{
  "n_layer": 15,
  "d_model": 64,
  "norm_place": "pre",
  "tie_embeddings": false,
  "parallel_block": false,
  "optimizer": "soap_variant",
  "beta1": 0.95,
  "beta2": 0.95,
  "weight_decay": 0.031,
  "schedule": "wsd",
  "batch_tokens": 16384
}
Each number is 200 + 20 x the weight over its row's rms, rounded and kept within 0 to 999. Layers, rows and columns count from 0. The size before them is the row's rms in percent of the matrix's.

# layer 7 attention query, 64x64, rms 0.181, rows 61-63, columns 0-31
103,209,193,200,204,185,202,226,208,223,182,207,218,218,210,217,197,223,208,204,210,188,223,201,174,188,197,196,194,199,188,241,200
091,175,217,221,220,219,197,198,163,181,180,210,207,214,195,189,229,216,199,179,187,177,177,217,225,172,206,181,167,198,174,221,201
088,211,218,213,170,194,200,206,184,187,175,211,190,236,208,208,196,193,176,172,211,167,242,174,207,198,226,189,178,213,243,188,186
# layer 7 attention key, 64x64, rms 0.185, rows 61-63, columns 0-31
098,186,188,202,198,201,208,167,206,222,218,182,211,198,198,234,198,201,239,253,200,218,221,205,214,199,208,194,206,164,159,212,227
081,196,243,210,218,152,194,220,194,195,211,206,215,254,163,205,197,176,206,191,156,194,231,167,240,200,193,174,212,184,241,198,208
085,221,211,211,237,200,189,167,205,168,212,232,194,189,164,178,188,197,170,207,181,191,223,161,234,190,188,198,202,164,186,167,187
# layer 7 attention value, 64x64, rms 0.276, rows 32-63, columns 0-31
126,202,180,195,178,190,186,196,236,258,199,239,196,200,217,176,196,189,177,216,209,168,228,189,213,176,180,199,217,222,201,187,217
134,243,185,213,178,205,186,198,200,230,196,251,200,173,195,190,190,209,153,197,209,200,229,190,208,149,183,170,208,226,198,223,195
111,193,182,213,191,214,239,189,188,212,230,222,206,206,192,223,226,179,191,167,183,205,201,207,227,173,216,217,189,179,193,183,216
114,208,155,202,164,206,156,204,201,180,167,203,197,217,226,209,206,219,193,210,216,206,214,170,182,191,224,200,204,193,180,226,203
125,158,188,235,201,178,204,244,195,175,200,178,201,186,217,221,222,212,238,185,200,205,178,172,183,207,224,168,185,186,222,180,176
100,207,182,210,184,174,200,227,187,194,209,220,206,209,213,200,181,179,229,181,209,227,164,166,196,235,186,186,229,225,189,203,211
115,181,180,209,182,205,230,208,231,239,223,206,213,176,226,195,236,198,194,174,217,188,179,195,244,173,226,195,201,223,187,182,172
110,208,175,219,152,228,204,165,223,191,229,182,229,219,243,188,236,178,203,217,195,177,193,180,217,202,220,204,189,209,218,205,232
131,223,213,175,210,202,188,207,143,226,215,230,215,205,198,186,205,200,184,237,215,251,201,220,188,203,196,213,174,163,187,215,183
095,216,218,189,192,184,195,162,205,173,189,184,205,201,183,229,240,211,207,237,218,190,210,239,221,192,185,245,225,175,201,202,209
119,218,201,163,222,181,212,212,207,242,204,213,214,175,215,179,196,196,211,190,198,215,214,201,195,182,180,184,178,217,237,195,215
120,229,192,193,180,191,201,198,213,158,235,195,184,173,172,206,204,157,215,197,196,198,169,172,237,227,222,238,221,239,200,210,210
116,165,211,202,207,196,192,239,228,191,206,212,184,188,207,212,207,229,217,182,207,205,155,199,183,223,228,158,197,209,194,171,191
104,186,210,212,192,210,185,217,178,240,182,202,191,211,208,201,215,187,238,250,205,244,189,208,177,205,215,139,210,191,196,194,187
101,233,204,199,202,219,178,183,156,190,210,205,203,196,215,202,209,181,208,220,220,227,200,219,187,200,181,175,232,223,164,265,189
116,179,216,177,181,179,174,197,200,184,197,159,198,205,227,198,206,205,231,231,206,214,205,190,201,208,199,210,221,206,199,195,236
102,167,199,192,238,184,228,225,189,240,227,197,178,198,193,186,196,198,177,177,194,223,212,216,172,171,195,167,181,180,225,177,177
117,201,199,208,222,210,243,208,208,229,223,173,231,204,183,192,210,169,201,209,199,231,216,180,181,191,176,196,205,216,233,179,176
119,180,226,225,183,208,208,214,209,202,203,157,198,205,210,219,204,226,209,209,167,184,201,178,195,222,196,168,172,187,185,180,168
105,235,192,172,200,183,189,175,168,191,174,243,170,181,221,202,184,256,203,180,189,182,209,198,159,188,186,193,194,196,208,189,206
126,209,210,218,209,196,220,225,209,208,204,225,203,196,167,212,168,184,198,191,222,219,214,205,214,203,210,226,217,202,180,207,195
127,207,198,235,210,218,226,203,209,167,208,197,196,174,190,174,183,203,198,199,189,222,202,211,180,184,207,203,189,198,216,226,200
119,186,220,198,219,190,209,190,211,203,161,179,210,236,219,215,216,221,181,217,203,173,260,228,216,187,201,197,197,180,190,176,185
123,197,187,192,205,198,199,228,224,177,199,181,203,195,215,193,165,206,252,182,201,209,193,180,186,206,179,232,199,199,256,228,207
118,189,189,182,178,186,183,231,160,176,185,236,173,194,193,194,215,225,194,175,197,208,148,204,172,190,229,156,185,190,190,209,189
124,205,209,171,223,185,208,207,215,234,193,197,191,203,201,182,173,217,186,183,157,179,206,225,192,209,160,182,215,197,199,178,191
122,232,181,183,196,226,167,197,224,195,184,219,191,207,211,189,201,191,183,203,213,176,215,212,232,171,220,213,196,201,202,192,229
138,176,231,169,187,213,216,184,222,207,175,248,171,189,194,195,199,207,210,215,185,179,199,221,202,231,213,204,174,201,193,163,225
115,205,198,256,251,237,227,198,202,190,182,186,211,192,187,195,222,206,185,189,209,235,198,226,190,169,189,185,218,180,199,217,212
106,205,189,190,196,188,162,228,201,222,221,199,205,194,176,205,208,165,213,171,225,203,172,211,203,186,200,160,240,229,173,201,230
120,200,196,201,194,207,206,200,220,225,198,215,182,172,212,176,209,249,200,232,165,237,188,179,186,186,197,148,174,212,198,192,223
119,169,207,193,204,213,208,186,213,209,219,211,222,206,212,189,230,204,198,254,201,208,206,213,212,202,202,219,175,167,203,225,231
# layer 7 attention output (transposed), 64x64, rms 0.242, rows 32-63, columns 0-31
123,214,211,203,200,195,213,220,224,225,185,196,220,236,176,229,221,218,186,234,188,211,193,232,200,208,184,154,198,183,218,173,218
131,213,237,187,193,245,193,218,179,229,206,170,215,207,201,218,214,186,176,209,200,202,174,198,207,189,191,173,228,199,192,186,201
119,177,196,179,204,214,210,178,210,233,211,226,203,223,216,238,158,218,170,175,197,215,203,212,211,175,215,226,194,191,194,198,220
106,214,220,189,229,208,183,187,211,206,183,172,206,228,201,222,189,199,194,201,212,200,172,155,212,191,232,194,196,217,215,239,183
121,207,190,225,181,195,189,191,196,227,183,193,184,205,192,187,200,211,231,196,245,196,192,159,147,197,239,236,238,200,225,222,174
092,213,179,240,157,200,194,183,197,174,212,202,209,248,193,181,187,181,185,193,180,198,190,172,199,225,220,180,176,178,192,188,210
113,181,178,195,208,203,215,223,229,227,215,192,182,175,215,225,228,195,169,200,192,246,183,211,204,192,192,212,202,204,195,197,205
113,231,187,224,217,212,219,154,204,216,218,181,190,206,237,236,228,173,213,211,184,189,223,184,187,203,239,184,167,221,194,178,185
145,190,222,205,219,202,151,193,173,181,230,217,226,231,177,177,192,225,208,178,220,214,207,200,250,203,197,185,177,204,188,212,167
097,209,232,229,167,156,183,173,212,214,223,219,217,181,189,226,227,200,219,200,209,172,205,214,237,169,195,218,176,184,196,212,210
132,170,199,161,182,237,204,195,213,250,190,200,200,227,214,180,214,190,221,168,209,219,179,239,177,189,175,175,201,157,213,228,176
140,174,165,195,184,193,192,182,213,161,218,183,191,200,203,176,213,184,202,233,207,223,212,219,212,232,220,190,177,205,190,219,220
117,174,192,236,178,212,190,184,203,200,187,189,175,188,177,187,196,215,179,201,163,203,203,193,179,223,205,232,191,234,213,213,226
106,173,223,224,188,219,216,186,193,215,197,205,158,249,198,168,204,185,243,202,193,204,196,211,215,207,232,177,208,218,209,228,195
095,210,226,198,209,199,185,177,176,188,233,170,212,188,206,211,205,208,194,197,203,183,197,183,228,194,201,144,195,205,208,220,195
123,208,194,207,190,182,174,183,208,203,184,206,182,209,181,191,215,151,217,199,209,179,218,182,182,179,192,181,208,163,183,206,187
094,176,192,176,202,210,229,217,193,222,200,206,172,210,175,193,193,217,169,211,196,194,191,214,169,175,160,224,195,222,193,236,219
115,217,157,200,208,227,217,223,218,184,231,220,177,223,224,192,219,204,202,212,221,225,230,206,198,203,200,196,190,212,211,192,207
118,209,198,244,234,179,199,210,225,156,198,208,183,181,216,208,200,198,222,186,210,197,192,162,181,209,168,185,240,215,224,198,203
105,200,228,168,205,212,195,187,196,171,158,231,214,170,195,206,193,209,223,163,224,171,187,233,224,192,227,185,190,231,201,200,217
154,189,224,201,190,182,201,214,185,190,193,188,228,218,190,224,180,197,183,228,184,223,197,172,215,175,199,211,232,185,202,211,198
129,173,204,201,190,236,235,183,193,202,225,190,197,160,214,156,195,183,206,203,207,231,213,210,190,184,180,217,197,228,167,185,178
118,213,228,215,246,154,207,248,190,209,174,203,193,191,195,241,242,187,197,207,207,196,238,181,187,170,192,204,172,176,234,174,229
131,209,162,206,166,191,193,236,182,220,204,201,234,187,198,199,186,168,229,221,210,206,151,209,183,225,193,217,219,194,207,203,176
112,193,194,191,184,226,181,200,188,156,166,203,170,203,198,203,204,232,163,155,215,202,159,203,231,183,209,209,213,214,206,220,201
139,214,195,197,197,201,189,238,198,180,175,212,199,191,182,194,243,194,217,191,163,168,191,226,173,217,167,204,190,187,156,202,238
132,200,223,196,212,227,177,193,203,230,200,175,193,234,197,217,180,184,193,242,205,175,187,212,192,176,182,214,183,180,198,178,196
150,130,218,211,193,191,182,184,218,196,156,208,204,193,202,207,203,216,218,214,217,232,213,222,176,219,164,193,232,222,174,181,206
125,182,199,196,204,235,214,182,175,206,243,153,210,206,204,206,192,197,198,185,200,216,207,204,207,176,176,200,186,204,196,193,229
120,194,181,213,188,208,185,198,175,228,224,182,156,220,209,190,196,192,182,175,176,207,206,213,200,191,176,172,196,203,206,204,237
124,222,202,226,215,219,205,205,208,201,188,169,159,185,222,186,230,218,228,220,190,223,176,187,183,204,203,168,184,221,159,207,203
130,170,193,225,213,181,202,229,222,200,191,206,232,199,219,201,231,195,198,220,221,193,244,156,218,221,169,216,204,170,187,211,206
# layer 7 MLP gate, 192x64, rms 0.25, rows 0-9, columns 0-31
100,160,212,190,203,176,203,192,185,168,213,189,173,195,185,171,221,202,199,191,234,190,204,193,172,197,189,192,203,219,185,196,218
094,178,201,207,200,197,210,216,208,204,207,214,185,197,202,216,225,214,191,201,206,210,213,192,241,181,204,191,179,254,179,183,197
081,193,199,223,183,209,221,195,202,184,212,215,214,225,206,207,180,181,218,218,182,179,201,224,193,199,206,181,178,185,131,191,218
099,191,219,171,206,196,193,167,211,188,195,205,242,172,199,207,223,190,197,239,240,177,202,246,168,188,206,225,200,216,208,224,211
097,200,220,231,190,169,181,185,212,217,211,255,215,219,157,205,190,217,192,217,218,224,216,189,169,189,170,190,177,201,196,197,215
098,219,208,207,263,194,208,205,209,225,160,205,192,186,222,195,214,187,218,195,196,184,193,175,211,202,215,199,228,215,209,202,203
104,201,250,214,190,163,178,238,195,229,199,178,182,185,185,207,198,192,224,214,218,217,246,191,182,198,205,202,164,226,191,182,214
097,213,219,196,186,166,225,245,205,164,219,207,226,185,229,199,161,192,219,215,214,193,208,184,216,206,215,168,200,201,198,173,189
088,200,207,186,172,187,215,170,207,194,208,226,212,189,194,170,234,194,167,194,211,198,219,192,170,219,215,209,161,205,212,181,202
104,198,174,203,211,219,233,227,212,168,254,187,208,203,205,193,206,205,223,191,200,221,212,230,164,163,201,211,220,174,185,199,215
# layer 7 MLP up, 192x64, rms 0.223, rows 0-9, columns 0-31
090,172,251,183,197,188,190,196,214,171,219,198,201,182,209,180,205,165,198,219,233,217,222,222,201,194,208,192,206,224,192,202,201
088,197,200,200,179,208,198,184,200,191,242,237,204,227,190,208,238,214,173,163,169,217,238,224,172,239,200,170,230,195,186,198,209
097,202,214,177,188,181,187,219,212,194,210,204,212,161,158,174,251,198,210,210,194,228,228,225,181,190,206,191,181,172,226,214,189
091,195,205,207,180,179,162,200,198,190,160,179,248,174,210,188,216,184,197,194,195,196,219,202,197,144,201,211,168,203,211,211,186
098,211,216,206,213,171,201,217,203,207,177,185,187,205,171,189,176,190,219,197,212,174,224,217,186,184,211,208,199,231,224,200,185
117,184,198,234,206,185,181,212,174,200,187,220,195,172,190,194,217,194,223,212,222,217,209,189,228,197,189,190,193,199,186,150,170
099,200,228,197,224,197,208,215,184,166,213,190,179,196,231,232,225,225,228,224,223,159,230,204,178,219,187,188,249,198,193,177,172
097,162,238,206,190,195,216,172,206,211,164,200,189,216,185,181,244,234,238,170,207,193,196,181,176,192,189,205,220,199,176,226,201
102,182,197,170,203,190,178,169,196,228,191,210,209,190,164,236,225,207,199,192,179,195,180,182,213,196,196,211,218,185,174,164,199
088,208,196,204,209,228,173,214,207,146,246,191,201,194,186,202,218,188,199,190,197,228,213,190,204,187,212,221,217,201,211,190,214
# layer 7 MLP down (transposed), 192x64, rms 0.2, rows 0-9, columns 0-31
090,187,175,216,197,157,195,185,182,199,241,194,259,194,202,229,196,200,188,169,230,187,200,180,177,199,185,181,184,224,217,204,169
088,208,205,184,209,173,219,195,175,183,194,179,225,159,214,190,186,205,188,208,218,188,193,200,227,223,227,211,204,194,174,199,173
096,227,222,179,212,185,226,197,177,175,202,203,239,204,172,171,196,207,174,188,229,230,179,181,188,202,191,231,235,228,195,183,238
092,183,177,189,177,202,200,211,208,198,241,209,161,201,202,182,174,177,179,195,204,176,159,206,208,219,200,195,206,190,214,222,180
093,203,202,206,183,208,195,199,199,225,195,181,166,202,188,209,201,213,233,205,191,200,188,260,195,209,212,164,205,188,212,172,208
120,173,228,201,190,186,209,203,211,167,223,244,212,213,220,184,191,248,187,225,184,191,211,187,176,189,230,259,222,177,199,191,204
095,178,197,190,202,166,201,182,207,258,174,233,222,206,211,180,187,186,188,212,176,208,225,192,192,182,203,220,157,204,175,200,207
100,176,187,191,204,216,151,172,187,227,202,189,173,224,205,205,223,203,207,172,195,205,216,208,228,192,197,164,155,174,207,190,216
106,218,210,199,183,170,206,230,194,169,208,209,218,192,239,180,189,221,217,202,221,231,192,223,209,185,184,180,188,160,188,249,200
099,201,239,192,204,186,206,206,249,187,220,214,185,174,206,232,195,187,197,185,200,213,196,176,190,184,182,187,183,189,189,177,196